config.toml
hidden_size = 64
num_attention_heads = 1
num_key_value_heads = 1
head_dim = 64
norm = "rmsnorm"
norm_eps = 1e-06
attn_scale = 0.125
init_std_o = 0.0
init_std_down = 0.0
lr_head = 0.00965
decay_shape = "linear"
train_tokens = 99990000
Each number is 500 + 25 x the weight over the matrix's rms, rounded and kept within 0 to 999. Layers, rows and columns count from 0. Numbers have three digits each.

# layer 6 attention value, 64x64, rms 0.416, rows 0-63, columns 0-63
517479497505484517480499481512493513513467485489522474524464536485522502522474475470448514470523520516492499529508571506492479452500532478557497461502508509484474500514506496491505493470502497
501545491501529505469500498491488511484513478510490527485528525528491493511547523515533489519541458505481463518505520453453518498502538480514458539504463533465504526478479501492457517492494474
485481497443494476469484417471532550498496514466512521490480466503534505496501529466491527446495502522457497499500502486506505480473496496486509509516481438449507488509453540496476525484519501
497515508511462468472527487518500538511524535529517457516518521501552564521447485538477491461461518519509500517500503513527484484488452467466485486496492523514535444473501502489512500496495498
541485519498518523503486522510495492522490505472491525447507528489533529503467494491504487504522482473472480496531515515544483498563513502463495506516502527531529443520515544478494499511520477
517538476495476515519455497521493483512442496485460470476479472520491467507512453531490507497524487521487506459495516464509511452538496539522513505530484493478509469455465493463493483498528502
532517538558504476484525474495521472488472499530502523515514540487527534525500457507518554493569486533469526486522514485514486455527504497524483491503494477507542512522514492433510495513486512
532476480510516471499493507483501525537481496487529474508464512517492539517479470506486476470450497516529459499459528450487502506473500520505558511495505455517517460493492486480475512558551524
517530454461450467469509545467440511536484525537532517489547518505465510495467510466465507503518459488466478479451475516525510513514492500514498514533476515512537498502524523500509502451504515
535474469476516506557501498526533485493526548496500459491508513504518492472487504550484509517474508506500542494491468582514458502491510496473480494506492502518505469497541494548551501482484440
521481466526495466546459507482477483509491444505549481473517494504434503544486529499474450519480474534493520486488500502530506526467529479481502487491533546512490535474486471562504491501479482
543417479483491506526503546527452493558453497510497498492514496514475519469518485524497517481535494509483449500505528468469506460499481528494527471488474527472502490482503495527507483488537487
497505501498510486532504551515518516515488560483509500505517484504515512518492489526528478497491472490462459474481487499481512536509479457494539468487539500520534536551489492502530507505531510
468554490484431512482536469490504508510492465495499487496537501520529487486468477507478532499477473476530509498482496493491534513487554475461489486475449497463515461488531506520497479453495492
498464507490558488517537509517508481493464478476481484496527485509514503511528496496562490504486505530498520495498508443506543520495491519476459556493480460493494520508505497513517480517503499
498482453496530498513472483480435504504483487523536541531486482502541510493480517543477491481534461533496504481513531509501517501561513489456489521455491478522529507471504511525506511476566515
511456518519559499479510466507491509453510465525537475506489524496486481523462521491512483501500534507486506500545508514527449484510479496550477476506518502516486458501494475526487478513495494
526523511532506513507503487505508537509508462480529497491508536516485519519546500528505526557491484519491490510484496531521517503509486511502479500496532482507487511497468490451484495510495455
492468487517540469525509440439481505488530485463517503472482496526496482466497553477530477504523490474470480502494494467512450554523508485496527496504509484522504498524473492510509511528482477
473511501497511471510478468487495508512468470562482464467519487484513544485450499496507518472484501489509532519526562485515535548481523506483529493507472545491542498506511509523509486492509487
506485487500499474493443531490479516523514521458529520511507485488526482500503496554489428503482521471509493502530488500492497547454509504519545510531491483503520502531552505517562502501501536
532442529460516528441510499514488490503515466510505552495456536493516503531516503428488512498490486480505528508507528531481504488482495521509522475507522511528506528492480523500518475517500480
458490512457508444510517490485472511504482520497507505453472494489463498481544501473524492533479490489495583442513509485458527556510482481465511514498421473535519552459461502508462548483483539
475504505509445506487501513499493481543499551467447528498467509494531498486531490507489535525507472519521514519476527505471527491543523505473504523491491525515509505484477487458503511494504508
498497512529478533518496518522471527499487484491498528508466511500504519500486510468482474490488489463479486459493515512485489537524523514465500490483534487534522494434498493543481480487515510
511540491525522524513446502480482468492539557523505485501497494509479505532477512527456487497509522520494527506513524507521480450488495538531461511523506518503511483492562506469474495465501494
504536488521556499543526480485510487488495479521510483581459502441516527446490506511498516508512506481503516504509539498481491516507509489477466514471483488502479467546547480504480510494514514
484474483512491485505536520514514494437534443508509492492477513482526503490495508504516494512509492508529501504436479534508539495499575481498469535451480510518504513496497509487495499493489560
478503503489527468522506449437530515459509528523492475512466493495517494473512555506505537511478543516526485513490523443519457532449498459512505520482493486486505521487520525503493549498521499
495502499524528496508489504507492490491507526501581526512485508485503499524492515498487501509507460525474536477510514555508536503492477532514493510494490491529546497527493477501519490446499525
501477493488486480477545515490480539519493504484510500508507538454490491565484501441441543502512502509543468523458489491495457479438489485506527455506503500470523489493487490496522531505555517
522503525528529525466481445546546495468510510492475509479529511509479491483516472493532503493490509468513507488570499501509491488483497516509477501522493506421470523503516492508495502513471504
512468515450487481480466526518505481531485495501493510495502504488575515508464478508499464482474579483507517481515525521516512527534506485502489482525489531526472517498513511489527488494494538
493500457488506512467445484521494501508487490510518486456546509476492503478483501545481547481530466478455466492517493509532508507484526551523529506516488476493505516527506534496491441512548502
480501474481461494503445549478511489481493497467467478507452477515517500469496520516484493532438556508490569491519491473526546488486535486529493494499518499465485526501508523491500507506464510
448514518487435484454485505496536413488489518500512479479519457518507444482517498476506536464507525501494521494515519488504510486487467480497502483523469479468482518545525556479529519484477510
479563519458445523529505503552565487505490495493493498481521470536512491502512490521494487510500502506478510496439516538491533506545508515495481515485531481509505494529486505501501483454505434
511483522531491501453537492488526511488512506498518548455500504488532471476534487471500516490512477490497499525540448509503492504480507529461498534518519500494538490482507549490477526496532537
523507494452519477476511485489476519512523494483544527539511465537498492502447498467475454480504476455525475504482528490514523524549486569510510538527504517488501483508532543541510489491536474
492491466483522487473490518506508500493546479450490496530466451496504458498498521499488483483499511491495483505495464530476480503522537496500477513509497503499445472515479545479447511523566478
500490526523442509452483508547534506516473517469488494479498488520462508550469518522500493509500498498503485494511507514519479478510490475474556497469505493456529432474471479525481499502494508
524470502485506505521490491500484538502466502494457539512577534504515484486520499531496508522549505507476487507488489466507502493490530545532516547485483446496488533455486446508498479529495476
485465515501513485498474496490516481484544555473569539494464500516553470447507544476510512477499509495482473473477541515458501516472497487498489507514516471506500544547502509462490543505542532
506476477498457489500506516492496467488484482504481501539487465493506462482548490509471493512493506516458508526489458479513501478555523510508463504537526480490479507493487483529488520503507464
521488502474491496487476540529475492508487501516479508527506535494485521507500500544522450504498480483498460482540494464449496481505492472538505459531492553459517543474488485511489468518517512
496543508492488566481501523517504513503503532538489496513512520504515453485497471513492529513448452460496490491510517490452512553445521482476493530510484514496512464490533492483475506516525479
535465513526471503519485499481504409500454485524469477477520527530454504474535450482534520536516516455478535491488514518489502520471497500491538473523495476490524493503519461520502527495486478
551526572511499459565473469529536520488477511484486512522477479492538535490483508476522499497501494486509514479485512469510518498490480568455543508526511475521490513497506486486500488502490467
474535504488526504486473494489490491515523524472505472458482525517481475503490485490510501516501488491466534520553576465469495549529505453523545488487479568528495490504464537493471492506499467
513520509528450484566530512530500511465435448503536444523460512508576483493487514518517548509520507519533515505443506485530498500503498480492494520495487494528509493478499475487535513489511530
489520515498490462467453497502493493484458495536499494494473499482486497514477544482487483531495516502462482533465507471512479498522497465496537544493537468520507481483487454513514501474533502
504486526493494494557516549503535545470512539465552528515526522520542500507452512472498452459486497521510490457529498479500505466505518468523507493476505494504504492522509509502517528526484484
501521522505466502481449455526525481497518479503545503483488496500548495512498458524495476473506525477480548528538505502502496554523483472468468519506507514548473514465465527486472536506530481
520455527516523481553492481460504477477481517507474547470511496513547515458499507487479503476483506506469525517474567479513484490492537517495522496470544529513542549501521502509517495520456498
488488509464491531489531525508464501512501552486487509490533504486498451521500440466489483478521495489522559523471464532463491529502490532510521506535479475522484491540520507459551501498503481
489503511490478568504510479526459531497505445522568519513500530492477493485491512456485467481482492468531466459503525475500489554505505501507488522486480495501446498461495475517444494505529492
464478527506526553517504515444521527510477466511479523467485487464511515496508484507479508515442498516540518500567506451504516485460546510458532523447492483480519468438536525522476507500466500
493489528516476562484479543500493477501471475518505515460488532488507517441524520471525509504511513462450460534485497496498472485488464489485532507479529506499476493480487461483470496499530517
471488503454521479499467475472489479540461482533536454466501507464507534499505516539491493509504517537507525513521514506483521475498502520492485537530470479536467532477523498496493500489509489
493588485527500489497464433491501527512478526474557500495520495502509479566505492526500480472507459515525510487550497469478476511491490490486486524520476517473512495474513485517516554477532502
487520502476485493487490530489510494466506511500488511545512517547509491478492513529512492495499482515456448530500527458490523460528489452563493526475488548483515490466450521505455475508501500
487522502488526504543498508437503546527510503511515470474553485505504504503476528508491520492474506529455473505506466483542505455490507495540499477522514484533496477501495480503481439511497433
494533487532509515489498529540487469510462521484507539524551473476489483507537489486502480482519492492495449472517509482515502504483470496529525524470522517490500531534507474540549494502518553
484495514528447467499473484491483517472538486474505503521535479512470473499461505490511511517502484466483474519499501466555524496539486567534532487485497496508496447536501499521476489487464470